Each number is 500 + 40 x the weight over its row's rms, rounded and kept within 0 to 999. Layers, rows and columns count from 0. Numbers have three digits each. The size before them is the row's rms in percent of the matrix's.

# layer 3 MLP down (transposed), 192x160, rms 0.0879, rows 18-75, columns 80-159
103:551481583504442521474423575534556529483521570516507409543485551543510495473453481478513492508527472506416507387558515581504465515465499461518450529407446475526538484516476496501512517489519424489520460478544479467504434525443488499518485521
098:501424408515535527470473508427442469532551461477486521514516503411468519424412501521494577472516496485498513447471473457495526452530535457525512491492531394490466479585478547526535476532543513502475505422482409477478485538411559538475491522
098:517524505534544503523495516474460559456558495492481540474429488556521520609445429519476538434462515518587494571465505527524474573492540556486485442454406506535411537518584575537486517435420466489497498506484564507519471460425518488491500497
103:473506446485555496454439476469529435468512499443540543481568486520501492569571489491414460490462520533452514534450437514550548529474454477499399503473509441526471419551491545487497504541502485493565483527559459473524554524529446494455506446
102:517490478543444549450502539422487541462452483524532549566498441525530493393520505500508492574550517468538485528521515553550518493504524446503514510438530557514540486452491524438426509472495519474574565571426496543477523463523445485496448497
098:514421473490437467498501504436515529434516579503463506467519499483518486487470602562509540536483482456504511549391547457495496492499538476534512442501486493446567487428469485472534484487514494496478482494553465465495574530497480455546534494
105:529572422525492445483419426462538468528503499482555448444481431529538462472484486490530611488549518570517548536513557479433509588505475586453417476498511512511518493532517548495471529530580544553528538483451492423436496499538467478497510544
099:455526546486432543473539538503456501540442524523481408481480507502528520538445550530489567452531555485564500543473461488412419562544512489470511468499465533538482483452502517532426546559483486431573462548498479398469446558472538447503544462
101:453524439488500440440496468553467550454480513542497450511467506626516470505484542444556468549432557494559403475515508413536569490519486414546463475479485528512504536469502495490431501487553507571490487518504487502453458505493447471506512583
102:503509495522477445485477592572446536519449576582425536513505490526516503547482531485517584456516433559487473526565451558533533551501483526547526517510442455447524551521507490499496524442445445504491493531444480448525535467441481459417494489
099:491480515481491565532540515495483465487575508513520470531533536523474499516497435506561468403520548444482587451452448475495493475502544538533510508587501590577549543471474506485550513456465521536471541460538495471485475517486519475483544542
099:399573458511434551536498581485520519481547434442492481439531499518487464497486481492508504403510473573441492513522533472545485553489535518509532468466541510493486576483445543522583534487488550482572484486507498505487487524533526513516480506
104:501515527482501473614501425509521481484544481452517564490460490481469494578506521466422463455472509516483459516475427509497458532502515535488480504465467467481540456530480430490492478525513490533452460515482500533533461529498461494502476513
102:533545469503461481483449396548506485394536485457482438520427506482455465499521502446509522534509502498548518412555438545476554508520395519446517539457530475458464477498451466540472520521475498475460592529546496461510538523477449514435542557
099:516518495483538474472501565487504445552433524437513497500556446525543468447518498488504514522500542467439523441495505536495485507415514500531524471494501510509499447567437531466547431520564492556530421496504444465555474477504512565457423558
100:448431518416465469504515507500477520444476553463510476482506490485440492528494524537512531505517441486490396545544565462521599509539543522538501547530494460472491513558502416529476489458412554529434530521524481460504492497526493496507470456
105:494490508470500508531462485466480459513534475519484472494491506529542511528490477519491532501471479480438459467482494437472548519493487430528543508533500505500443431510486535473494511441479479558451524487443556490481517526553552515508560567
099:570502474415473462471503443507510496502541518513570486496559524522535494515428531483521395517497567526494522438475485516522545459468505508558473558462494425520478492498484508561544435443504504537510515474460454461536500484518608495429512550
108:472458483547519492504464452487512519443496500524556526512522521498492531585491508508464484518507438510532516520495524471494472520482501506517527494456470431529458516453527556524517443481471566486487462523536494530461497537492484504516532464
099:460546508533456442480491460498417475560450541533509496473495477429529523560518486537475466570498529541466502536553516523504531444455529503475559510529476545578523509529560446480515559527434515477487451517457527484549452502477445551495493446
095:586512487515531458508470456562470497520434538477482517477512508435476444486521470487512459522475528562512513552519530558472517553505448529488431534526505602563458545494511453492502500518532466605527456504575445559525456496512528495453458459
098:560496545476473508485517496509565550509537457577474506518480516579463481451477485474539520495514552509501472446522535426504558488494514453459506532551532493517477468519468476515474514492531528495440499464414554414479565527435527486544437604
096:486555481521469443522546492457517598519492453483525496456476499441447574490497562521544558520488598539555486523477481534511472436572476519493484498553548536544514504544566475483456573525550485476488539524521582486514498517562494503486489462
101:515467467570477471476494537564549450523515529502415582495476549529481572452502500497533560461453524497519455493503470512445554474479498545512520506510465594516522546537543501554455549404535431505465441530459447585520466510459543538491493469
100:522544435484451487480559549525477498486458565531439469497499494489444490500461388509527559475542411516518442545409521488586474467529464486546511427486504434472475539569499463498518553463500469517537539525550494506579541482482525433494510493
096:439485512571531556546502561548495574492543557520498527496545474552453533476478467524526514482464554445434452499511504551529515478504520468531448497438444502447492499556462562483516565510492480426538493473491497497466495540557571519567525479
096:511457521501444446505489403505580472544504523453538472499569454477523486445514532483527442518445550522538509450475470514381544485446514466526509446456498499459453521522565563543502460547450518432505493556503418537499471528497495489477525530
098:493492470466550513530513549491454577492459522448502509482470437417424513535484388512508597504466547548447508520465553475482552467573428474597432506541519518521495520523557516482554558552510493500551516446523448464564502508541492481525477416
099:526445512468551518514471414455497456499542513390528535541482473561454475518487488495518524531488450539422502529558497506501529518525463478494556490567483540481466544516496607513538558521523450455555535513568498499555539500502463484436568510
094:502490512468510522457547462441479522444531511497490533555545491513506522590433459507451456475484427482511464554513495448476513526434498477483524550546519453495477481543449469470502476480476492515506472485493457481481531510505522476540520558
095:522437470497530483549454473486541543491518530484527516493550526480437523537485515515495519488515463499441474445491507476519524489507533456488514455458464446528490522484539522530539442503532515516507509521597507548529528488469569582579466524
100:548515417427522484499479516553555466488485551454458461455486506556487481519486582535549528481479552544424528486459473548524474492422433430498476513470470480519552594515495537540536468534510543477477497470482462489526521519444501578478445482
095:483481472450510456498469469494504481524471462542508537515500537447540541498485470492546507477523487494516571498478566525539429541525482531419499438517436507495520521505483477524475569464429460471501434453548626471501519487474495460468495525
103:502538507523548510476483430407463478434496416444472489458479440504537547526500482504465512532458464539499483412531525450525530492490457459496484442489484464492454467574481435547601492417506493473504518430536474450488454523469536408541529484
097:534497469514498517485485546529502461463590496534446499467572542410482504521531484487492469562530485550531483517480536467451524523528472547501549549498467554524521515495489501510468446460546523492446452472557493485481543530501429455502493515
104:569491548474546473464487541468421513546502469474473493499468498453530550545547458476571523523498473462543485494488490517441565488473483478512537469497594521494492438525520445443507466545520487551497507591550518519531503455497489478426519556
102:480448494495554489503553549474494468483450533492487475428528512552508529553535490494546643503521487549529492504442500455528473561505475499507470469578448572474506475451484442539540538479571502535527476584547565505525476443558494549491506503
090:477441448475546582492460528497541464492483498439513577525455482534513504372442489545501340468545517513483483466456479444535507490493532497529503480575488508511544492460499536499496524495458526549481490493546495475521504480533576505483472512
100:531493440463531519576439447479510509462529492419478487489515471499450513577540466517476513511513429543496572539518529556421473516482491540414445429461546513489569532522471529539546507567449438425493497524545506468565455535507566515429542535
106:546456467459488557444574488473524448477453556516526475490500479433497463601490507502496593519528502492523482580328476542492440583467486523482545506529552419476454493490513431519473600464494469477486497452536522438533533503484505441479533456
105:521497463486526518520523522557482432439520488518498512478481534422509565475503460513547491511498558507454511519463541470441450512482497492506527493477546492557531510515514470538529514477454486495497466390562456463542490505470458514515475488
099:481463415541461466533539456474507450571521474489531487453539495412534492546528458558520461577500494528463531519477429519539450552527538460550460517502595551496496526502521547494516482494507503521475421438498460442488466467496494509534513493
093:490475473518478552525485500518554523543488522487540484556481582517430504461488528572541546462526573530468560488592439441491518508491462530514540513490504502560515519527507492558470459566407542527498384560445501514466556531457523531530434568
092:538471486519493483483440487462452489536475510515451455499528507492572536479513472476539524565460436499551474550453480602499579545467541520524523537538569547498482443411577513480485634469545484515443497512448498522489488453550438419516484502
098:520460497489497548591544608530494512493490541525401515507518524557514491527604448521587524490489525462485462489501505520513472504474543483467502467528501523496572471509494506433450449511535544486559465497490557485494521532439544496491466497
095:550492511552500497537448498545526491562575577481553492464536492511453497448429524495539467477424481494494489529548508460515572537551487548458538446497529533488538494467515491510509547456496497498559519518524499540526521528569402499437465555
104:431544510480490525501543463513463495508577498481524509513502536466493521609532423432509493517479385489605504551516515567484552549576482514485461585534476509455469485448437525514505475529549485547475499491482480452482538489508558503454469449
101:529489428465534495522474580482501540534422455426525486514506506513461497462541456419547519500493459509473502466548504529504515509511452486520455461472560473461522468457550471531549502460448494500506483454448432511521460511419504488514534560
101:528518473498496531476421540505549489500430546539516532559513487503518456501471514447566576521490485441474483498497554523480510584500480520510438458526450606518476533415538462448501535549547498490508451469550499476438486465496556491450474493
096:568528513487522473553460481548511524493488488523444524517488465536482479552552528449537516516469525445529445502428543487529493599504466548564469532486535556559486488459447468500448548453487465490494463531528493485493542442526499486514540466
104:481617476499509462516493482582480477523502475544479519439502512515501519500555520470545544546525568532541495502488556461537529490545524531406527603466558540504478499495503479498474477509483483464491514551430521436495475529541438482436509489
099:559551452550424536500546538470478509512546514435540481547499469448519430532474548498467466526546464521469513453552463499462494486483456499463466458487451524438490466464535419575469511536526483453514550607487480542505485505435438484495503485
101:526481507474508569511493520468547531542452502434584480524524466620457449508439491556610465508468565469454498586491450479447483463510493518539470554463443458561511514507493481545460516502504498473475494521499470452483502438515513513453494488
097:557514479463478450534523481504544476469446461515515531511523517579510522478535558463515545485513519500558464498491530491434515491547448462435473534492506440501498538436509520423509633498560457519506506476483506478473531516452509511522483494
100:580497473475488508415557437511506542489437473523475489507484443486468383506529498541526483517610495507586429519469464511569499536493473436447499514480504541524521522493527509487465496563533444541434445458482532505530479470503556496508494494
095:474519523443491484470493502562475535466476451512516551413443503466525459456582578491514428596525512519599512532450468549507538477496512548417493492541544557488546508439512484486424520526483522495442508573457521522505488473579405494438573461
098:477544516465464490493493527516545439467474507522466509581456490475517507528499506464468636476428568565520521443436482538445474490470494516510598529530448404469495511505433475485488546467496502504585529492517446504474559476459470470509536492
096:525475548481531491465538526501466514538463498425443526493503528548475496521464518501481586471489557514435576466547513531469501479589515548491526484528477472512534475483534548485497518484432541536536495493491610444497446532536523458502551447
# layer 3 MLP gate, 192x160, rms 0.095, rows 19-76, columns 80-159
091:498512502509534490449488463465439505550415429448492493511562506502448555480505478559485513522566516571474436445481511488566483489502554519471478503535551429528538480445475497529529505566460467600476493484462448470522528562443542546537494475
094:526516520481481499429453543569559501519502502508514477549539459476508525517474585438480510544513503447444443470512512518484488481563569506446541431487496464510489511535602457430477525483501362535522444484525485496517482509565526448470520557
103:438521575497494522574531505490510505513487491432426562454523516477594521521501418483492511516505481469586466514457507524616496484589483489503541511550481567519517509436480487498480528531558518499461520531458535487454429508503442477516440519
097:374476523442421521423466538558483500541486505481502470503557497518485511511505410537443505445483489476532489523464525522536476569487504467462460512460432536476402423491499464508544519529548469536542543531508461481466438494471532499493530445
097:483435545456521574429498507461512591475456535476514511432523457505444469494482489487510514476499530496519530576371475449502497533456460522496490497542495485499511517514470500508458517539515531518499563549477538541527638477422489477523529536
098:509478603503527521415553544457502498473495491529469483511491505457435530480515497502484461485462586554535480427531458485422479456498538506447509504517526495498526500503479452438511487505537523490474527548478495542538501422478544533499485454
094:512526545472404540515475497542558448487458532499507469447485467471519508525560531510456472621506560465563563517488495501503491600497499480472563520486456495467521512573462487524450553447516520526479485477419537502442559562502505482473487489
099:459529535488505454485447516575439518472481446449487430446532493472462463511563466527588501515457529483486434528482518510529498583462494560538524527519478530443487486452430535568542581519511450479567507598495510422544409536464470512499454504
104:510528492537518470545476517537418510519506509478473538531495448474493506458552468462513467480531502449546480484478496547542523618545425526545504503461468529491453517445513556519504509459545493513508473652475467498499494420496442503505470439
094:533519583486493471539549521539459473487533505437478421548575548442523520470541524510490497516513556539506540540475484588496456515491481479522504533443471539419513512555485511495513423523459551536467535522478555476419486426513494475466566513
095:580456515478575523497576506564505522513461489503503498434418523512500544493522555535527507550484531475488536491495485510494487460480545569486448502580500535533500512450583469454511532492518494493518544533471536526483518520475487494450476486
104:513542515475502405521453468541510495488464484583519521338528542489468524522525447442519490494459494511521505525478586548532500510481477528571469495466518517444501481508478492508464512439493571412486514465538477469479505512520455527436496446
101:482627522513471495516455506523440459480479423587472464465508461548528468501558427489570495527474510510529522519558473590461546542512479437475531519475434488463425566458495478480503537506495519495554493472488560493481462495490485423541469469
100:486484547444533480514546429463495474540537534520559500543432483479485502522484516427472490514513501463541476536497528509521470523562594455486517486470487544437482570513576514472447565510501517564498591483467561573473577473564499470434504517
095:465499484401503475537485521509530529503446528467528473505560553478528479483505548473507511577432523558514513476528570529545511484453487517521504529418384492432512482511458475474475534491536595508562495561542516495471478421365447548440474480
108:516527560504485449533567543493444555497429477560456456480498559489497506539523523468478480442539500506439489422460515560576541472455489475508565505539508455523483468514508515436494552588492579561534544481486579503507442488478472464489474505
101:510518545457473462548511470514502532464498462512529562473507558430483493487446466496453443518526455519531516520475492530490619524535449494504512546429436421504518491525467502393468501442495441534464494514450564446521396479490560542500508479
108:480502451512542448457420532455533532499485525459471503508478503504553519540563471509459518532504443422573482612529556513475519488500500518549472479473487452608546465431501561496504511479480436531502447476551449505469526528502428491528459482
095:545447549468504483481514549494528492561469482513497482543494475510546564512491587519459508523532518556467486563526519561445490505510588475385449494562460468507537518489517513495509429517447515581466523526545561499588497430557420508508449462
093:471502516513498526472502498485572444431490484446558500503477522524493554423469552486494492567541479526491476455534457511547561492523521507487515496494515475472523478482488498508449466563412546444443472492418521568502491530510534587490490580
097:480589484438517513438465518497516527491443521534398442501463478366515522488498536532507499462529471468546525508541445543442568479488521470483479489534473498522496459507469495462399516483489501469518506530514518467541558552519538452467493505
103:469468563527489503523453546544559523455477531494425480493531538551462506527473582480500551555546492477530497508461559448550496433550504582453506425482459555509515534470487405447490511485531422425461487487516555453572564599426541501521501492
099:450436493472509498505532460499541532511500472543465501538537476472469500485499543457505525554493537579494522490510514535467549479481439503482547546476456506493476556562513468491427484458602433471572483533458522503490515396457483448495505525
100:530530499498509529499571477461495554536483531486546477527450466482459450502487497569533527431465482493442578492443508511492472544492527578518472494507456493442528517555530510508524459477564511469536524490442535469553570452479562486498414507
087:462479532471458496499471488471459471422452477525486516527554497435494528527473534544481508471505489485567490493479512517508525482459505507583536498482511496534475419418492527443441547531482484466534498529506520472571470508469509488516434491
097:425566491500449493502464475517497437547483473498588520405535507439482496548478490477451527454488492525536508519512555527517581486435498452525568565469449509531472481521580517480498482569501489482497440566478536557449516474429523470505480523
099:481502437520422565460494553540466549587438427446464533483500469566470515519564448458572505468506469552496593455470525524533503495442510486499540473507532497487520535415553537490531536482555466499514475509490450468546477505573445485526465541
103:453488516564473508469522552474601559449432520531458547489490524481461513507517521431528529523504509469535547438465506486515473509534406542559479494456499541432553491542536460487422542475446527495592525468511544470519525521450485468461442521
133:499472520518538492522512557512488500543481531496525440487499518509489527424527504473575592529500571514491530457473539501522444466561473472463457431476445523487516512489569521546476491541513506507475514496516530491515511492468536505446467473
106:450501490491498566543571568551439523505514487577473483536428527551563531420547483426523517551502505515530528449520541522477498480499463477531407505588569546434557515548511442463461506444505430496500521492520487495462544492483454434432555476
104:572533463456479542492488545470568522518428486459587560523436479495478462446493542444530516485499505541502467490519481430461466482441502478503383493503502535549534496536532508431504535583472467495502528484489486500485513468483561547499469495
095:538493487514495516465517561449465506552438497532535475485434420543495506450496501514534574451497473503460453478582465447465466460483510520422427564502528565501494511490520471428443485507484498514553561536485515477460525513472567529501507498
102:556505515482398501498521471554436452513489525558441558521476466476488468518502498558503470586413510480525484552481492502585464543475484450549541488538479506502487504564512475538524534440539523479516514506504539493527455544492455498483542511
093:507540568496475517476575494512545500506426472526481528452486516386506492509468456519516497536524539524556526481552511485614456482491425453531606483461507560471524515562509583517509519538486480509495573516451522542489489429422501502534484507
097:542553457528472516523506515432543485490454440497543556537540605495508501496504518450488516568518505551536539464459533526556469504495453485461510501493474468491457540558501535510555477459440623529444437568482570517478531484446515458483499529
105:540484487442521450540454477521449544425520492488485413543546584505489492437494485448542464569525503556479565534537446520474536582475524556523427549512464510488572585483483522477554465511536501501508475537466522466509465482519531462487519553
084:479522409459497503534431499500503452443461443545478482423501502540515564476533461473532483529469468610548502479527519464544472537543555482479416506548453547532473470496535483499540498441504526526473507484470476563436473556537472424505530390
099:462484513488559523472470544524541520531504522532515551520543511535536504460498565494532493518477524441532587557447533477498481485515507484521466567495474508514493481465518466397509528544578560513467532501519517496443397499532454453512514489
118:497493455517511487430458540470500550507498542443529521518493498541542520472490486489525506573516480472498554499475447507467538521513471495573509474464549558585571418464486487516553494521495459547489482451523466460487548602506488503578447576
105:501468470483435539480516468525496545487472502478475445515427479488568500526444562557581524508521500502460519494520553521536488495525486456501491515543594444520417511473534436465552563481535454445550451480519541484473490525483494577564510569
101:495492510515492436464523532503453540520503537597454496476482482461511522458512548537515507519521461510480569445567458434476542477429487531568505500493534500510533497439534416493437480504491500469561498513528482454547537517577524482506503583
091:517527476489444446530411555505460528479426469425556484460527479480486561534463431481490489414459520486514519449557479434545521484540533468521516541458508486489426425545411541539522489511467517591536478528479515539443451509478510540476469518
096:409460462524496459471530424506493523493440509474564530492489507438495514515581462540574438475554439442506553493441503454517510497538465502495552564507593518482552492434487493518442435466514459455563522490468543417462597501495485499477495467
091:505478551439513432441498482446488565524489509501433443605507504571540496543521501515454509526460552511470542471447507466508492398479506559409486547523505481525459500511527445479523528436455488478500459446488512489476562522474525522579492503
094:423498529429517534466507508512460486503480464495439585503488447479454503436467504433517504612451525442484543516494526493497533532435546561444481510530598487520543476545455456415491528522528473465552475466505512443601496495530469513465507488
096:624471522466520552499503541491579521474560509589493548574508523446481550471485569511554499520519537531535528539510522565562519491486531534500536476462448462468536532550492519460533515467524534487512486529480575497593435441404455537523591503
102:425580531482507522529489450533429492506538518494468528522563515473481553480510470500535504490534471522497563542527435530482492565568517471505552510468451530497441466573491482465481397494500563533500498526495548455527458396457561450576554476
097:499486522581465499490554494524496512538523465542396533468505526496507513498553466492496491531533526551540523513497468479525516477546518581483524580495560494514551457558529556464438609477506430492452529511437517543526490507469516491511497518
096:565437459500504450524480496545540544478478421557459486535530411547512453462529556466499512545439506491495419515452506528489515535467467476507490471542498541569528468423508481465506523475428460476489504557499505470503553505462462422479527452
103:505548483448473494528486482575489477461503526607462516511410518455493548490551526462536505564525529461561472522468564547507488522480571557488504559483563562493522511494534395501491533572490505422527440516464526406456540482536502480503497475
103:554534517508456492521539444509447489533533475576491461463442443449540527493559545485486496582471442559535487431510507554541510496478463425509525509521513484508564488494472485502435543512490585495541510504493501496476535509467472453473524467
105:511554480461523449509540541519445534511498475479424485461528599543468485460474492468537441453446520494485558513499555539450548452467578468558459538485510498457557455444426510466516503451513496500498530506452505513472499474502473476526466465
096:464427498424527482478441492526475460579518468478414491538498412480454529501573561489455514522501505591496463551404524441520500548485468458481470534468491481436509508472535487536510485501496463572499495491513503423591489492514449444495459463
102:527534571457472454486577478515547524492442504484422490483510449485540538494501507468487513530483553516518520466488456537425503478495538525418482543548474471455461522533527489465491548484494473525547587487462613588486556555495485475501484477
098:431516479523485439481466497553497480515536521575493584432477465435525512492520446432546503544510481489525492494520533459517477525488461472525484470513496462511533483492521446474495569491555452477479547477428510476555505430510432497421521438
096:413508522438430382542489576521498515473413480491473560511467504453516531526492523443512522462536525551501484482447512582510447531478477533516525532483543516504504425420507522501489470530460551512533481502508486453440513567456500494506447520
093:500447507526478531476527517529482457465432513484468484527516529510466474521519496447455574500509529510500537459477512521496486525525474517408486505448471494475502517528532515545502487548442551549456517528432529572438462495504542505548476421
095:493494530536595441420558512488383511492468516512494445470442488588500422454540444526520521571519494545479489497561522502526479489492479502496516530576533576517452484460556568548430610428506489481419554543459427467532492484531489514437488515
# layer 3 MLP up, 192x160, rms 0.0912, rows 19-75, columns 80-159
095:469455442487516546424519498498473507558432491470508496516519551447453517461442477536510531425559558508475547462479459515571536445521538549534492555560559480512512513501549511516482536532534433547496498547442483543509527520458509578528478479
096:542501457543470527481511498508472420452537539454475482507486500454501480560489462554506501503444447545494440522578484505484577474450539510537503522473587517514564526473451436584504592513455510444581482456524474497494444430496455501467467506
106:559507484531484475483509426514524473537465545457512545553503503566548500502465516515530462578492467528520500511492460472482435458485472472459466577574525494484482500524415451501446525439382492496502503461471537398444521479583428472484443524
098:502490511482530512447468477539493511466574511584490572526499549461449497482520518539541508435511483467544502514487557499496473484454569527534562457521501532472540494410467583460512508534540455477511537543469542559498475476442523508587560570
100:404510543552523451378510491502535471557522554501456545529552530496515581512514523579476482514560464498494507508510500484580474526576469480486553553476442461506503497459525524502515534479471454558449448521544538482521466421471555465528478482
101:492467481554508551452491432559407507534449535549476514547524507480558438517525623438461504551474524514450508523532483434490433465493477483481471474503481477467518468492455430452482524467528519502463520581512382475437553505516481532496486494
103:517402508431520483443554561515454517522554580516449457520528428487489477479531562576510473523463488533535429484535402492519581542457519475497466513549462396510500504492492449572555535595566536449477478533490516519515475460552514530484521465
102:577546432503494543546539569475599521501553448509553505454526497505480495462489494488507496500553547538458495491536486559521513488433419545583494509447496481500508507551520495456473499428606532464481465528507411514497541451559525528505616462
104:510524491515545479541461491515497504579536450536520501464536541519461430518522490589461522471566461518468530457549476456483540505447568469537528448505456523467536500522553543466526528486544521492465523472464535551509492510429515541496483494
098:552449538507492437508536547544535484414516451518465508539541386402510557490537538575475473540471595533515476522480517505440522515538478551424469525414494508502468498563533474454565454480495452566478477453486527489491438452534464562472537396
100:518436460527526481517506546516548491479464493523532501506486474518473483524450504495582540448446503503472454449462503479455451477487525505463488474590521475562436488532544520448544480589535489528584545517504495474496497475432498563545458439
100:474500575502496416535513508577544402535507484477513505464495537442524511528483505472511531544479573520528556489497490496575456523550437495582464463441480476528538514500550445553495559482490545533468458445505530513472390505452438493480523480
102:597479509490503554474474486487521427533463535511472610459543506503499525432506542450489524495516501495515501467508498530589481544481478432431501512541487515469527439498501558521490557477532445511496403457485434500481480462562479558487573481
102:559464532557566493515545465530479477441467486486550472497484446530484507488492453515528465597452486377495483542478483531547506523512515447512458481495466567444571544501494493572493492486515544526465524545528513443447493549462529444426490439
104:495542482518484526432502425498515461520539445504468542466495524514447490519534478484420500430457524432571493506494525580568556527478530443478498479465462445526435523483516518532521490469514497532507474484443487577460455500448505487606472401
111:546561531488457487508509496469536558533447420513508464542508489460470499523411477557522505443573488499459508488473505484496474580518519537501530511472578459626482437516498480459496525467439520500532442477520565503516510554503534481574542520
101:538527507483495547514493507510607504445487484522539470551478603474464529448513529514469451480518461489453566515481507480500521525467440561522579459519524493525521469450495539451508511472560461524515483514486598522531536479506527539488440491
107:487560522463553492436493531472508493544432428466560462476515450485481516504585444444443511457526480456536455557492558470517470428486458518471495492459531470465539417485424424503446525491469437546458472474483536400493534481464552502502447562
103:520573544525535528415494502445479474450493467553469572493483385487475520485468443449479438507521478508561446495512559492460577520442509498543508471486550520551469490472533470486521570467569487525518488454457476554521484532517493464535611556
096:488530469442486522502503543491417568485424487475428477539504494486460491495505498513525460428502564455472457581507554536479538497515423539530474470458535574489492519509488500458545559448521454524533532506562493492551560514530528461486472433
101:525448524518433498460538498487507529621443553495550505511483517413523483539497481485467479425448506505478607439476510524478448482504551527523472535516543509480466485516509544515497554439565480511535597507500546464472465492471486517504503463
099:453508540470529473551485522466434496432479551462494478535597469510540510475485448519461447424501468515513442487486506484442531560455527481558447534516546491487548468519499548534460424480461537616567525488424464488532494476519510469474580497
105:463502522547544539491513464489430563540513520452453473443502512461504537525535498506481522480562505479529529549496468518538469462486529534542500460503557525510501481508499517504589505480521506478471593575480547517463581532452506469528469540
101:502501570503476593546496483483538506495570482549468582469511478540566517516504501476525514514516509489520554501586565536460573460487461484501485517534482498509508502469525457446445473451500479430497436520517636551503501429490498546485495517
100:449548432495466540503490440516499477443461400524503524485491556440527526543520455481515525490538491474546526532449530493505467541456468460513510606516497488570507433394465448462469433517556573499507538555467507466516466404529507446451444487
093:558509495479563590568519491509503495503470558561482452449515516486485527495505574452522523531536505420462584446446486494497503505448438550517549446592527575421562497522515464470489532462488417480493501586510535470528528504542563523465514559
096:552564501526519507492622566525485559453442515567457496508468520508463485469487514483494498499529563521516520479510543527500518470513464420493453541525592572489490470533549454460452570541451513546455542543525506467474479478537507470469475441
102:508507502542418495508459497450516468518485547507575490485466479444529483479500518545578528474485505490506464490525565515518427564437484548542516494504484555415611503491491545560545519504477470514550487535561501381588543476498546533480555557
089:459507574546469514499498484611565521537541503517568489517515531510488550400509505469542530485492595486538553550486514508522469538490508498545422449552446532466544563471533538518540513513526528521491486488488579462441473520498527519410433439
096:467485505459516634555539523548436517493520474570482535527446504550595521423500499466426504517502513549554505431488488489458501466424457443512466520519553526421523536547452440450448457459512480494563464478494476567478524483481463465463489477
101:474541501498545485544500471568482481455519494513536507489520594544531506489525543504549494504469563475439537578585521552555416509429542495522494507438509453483490559434527499468579505527502543526495413515517479503433495491491511580380595489
096:548503468403522481511481520503571593463527513489483483497503525479532543497500565486518413457523545543513512480458459491487445482491534518526508452458501505505474531512484459492388460453515538543529462391472550496513520520497500474483486481
105:483513487482474464454528496487548447461516525504448461542515544479501463494526518490502475522559444483448601513467485524486544545525520514486504476474508567413447512506551582444467503464437528464435564478463570513548477526495506508549489497
096:460485529544512592497471497463488510506563480481485529476482418500483460494509532458506525462509480457489435460446467509506531436525476569382481542460466524525441489514467463448430476479494488403563486507483501512537465506459435456508489456
105:544546480477573524496472477517459569525564529496485440467503504518460533542535560516506500514431560457540502513511478493461488496445558494493576513459503503527448438449550523462489548469511449524470535517468493561488429490461548487445541441
105:484451558494462604490404675521522497543498492470453599499540484532531503505502519549408506491543555534518464502532550512518465476539544492441480446472450489479478525570456527477434519498486550510413542558454553558466479491492539505496525448
086:442488416527460560506426517451576503478554538525539549448506476571537488457491468547509457470511471581499509501516532436551467512553550542496432452589523510562510472533470483548525457451516499500536437492479475588470486564565476505551497457
096:559542457531577525515488474496509517443513500485419499454516498561537471442449610519544466476546453487484457482618544539484516487456516507463454489560506500481485532485505442521440521479567485500467490513509470456524480454508507536445562470
109:449511501512461560487464477569523529530491469461435509489528555496487526531509571489432519470462499454479459500489438522487463442522511458498550512521486434508486536474486500458548528468438512502493537606522545467466549413514456501463520477
102:564560524536491465520496515521530502476508509463493483476500535543488541474499549446485525503430506465497505478434527547477488472527517515454523504471448475390435493470460494484504528478535550506502543524457603565435479481439476497485572508
102:481505520478532506427520574434535465525535531605515515457542506483529488513465513514538505500471527459514458449429508516487582442455459538492541475510459501464509482473509428500496544551513478478561556557462530514535483494571428540540594497
094:604540471512456502471564515502545466397479439568471483409457491470511496523481534457462500497541495559507466483522476513489514488457485440473484479539473472427506517518489512532528508437487500550523510463511527600493454478520515533564512498
096:478536467438503554499577536510521513551511496537469485485495495533485483515485549527484569452474531643513442482549497518488489485530541517523528497488476521508429513579574452525527473538520569531500487484457452491574455535502539429458504528
093:522485516466551522455514493465563419520442492532533523553393458471505445480505556525405521545524537452482503499475477493515577448512504467431511496549506493543487557475468529455439521448443520540475530473477557580537494478575485509529511463
099:426474560520442455517514577502529489431589423500482521436451471517553476427483423472504524489520529475575526501487519529489498562463482546571445512489484446554546524502533576526489502530548544490526462519520507436502454462461506498481541493
101:477449528556482416468484550496495553501498484545491494404433482440513490483447522487517483507489462490450537563496452568534481460565534476469480510502534510498567531477550491479384486472529523453410509461532433534535523501549490477498553500
099:478545430484484458498517542487482492537516539505497473495439419481488519540533560476445472499524457449482503498532529494511466541481442474430525510611505476487481422478474505520514449458500461559452498473524447363435427472547438443519534470
100:433430521489504475451382515489539559575518475531484553481473511447530524554502500504520526445481535509472544521478549539389527512490496477550437457512540468503459583446497474441463530520556531467493539477518467498517568539536588470509529514
101:396585465493430467494509449458486482547497510479463442467531532485471578486552419498548491483508482596483494468541552499463516502539565495469490544461582488440536495484533519610425495527542544536503527427450498408525500474512523502509472508
100:415486520591516501482502460531518544518511487453478544479566502499499508487564446458487554525520491575548523501491496549541500512545478490448461512484454476535495452487481544448494486446438517595485531531440469508506496476450473485397534509
100:502574562498470424470522527482507529582448505446515514508536505566501549481522486464538512502461489564501421495525477440473462544588564443419531491522516539538501445492478512500453508436439535484561510501474454547430531504520546498466508537
106:471488523465495469505457605506497502470531506540433501484509475487439545469387539530515489475520522472519505535482536511486551437474433502521495499515508529511509430497448473416465559450597471527496487473498534426540475410498512513508511472
097:462539534518508434533567537500478574445481581539517517541515522506463514534424507424517494493506461538516496517476446496513527454466516524510433522487516536571582477554501475481446518567468561479461468487471471472496573470507517554563433528
101:566564520526485480368494544460460524545486519501463486539509504481434486502468492489500547523562445502480423471416492465576495497506455501542511517460452514509419488492534507513543541574516510477428434507524437571532486441509479504488529495
098:458548523499459517512487559435477515504398510514525458501486571513483453482528559505475536462461529534509536524506463638545482455568512501481506541476530497494527535540571473512493448474495604525512451518514501537413493576439484414536483538
093:512521498453485521506444448461468446513523458522493576519470484493471445464480489573557523485469495592499488413456459468457517484412519486511527531542489472459523511411529537474489518552477503531549524535470471485441588576545507516493467519
095:463470450489459506471562432552456525496512458482459497486500532533570500505462449452522514463496548499466605484466516489500477530494449543463545497544505450501495417466517614527557530497483483590541543452456546452524444443506559523538521509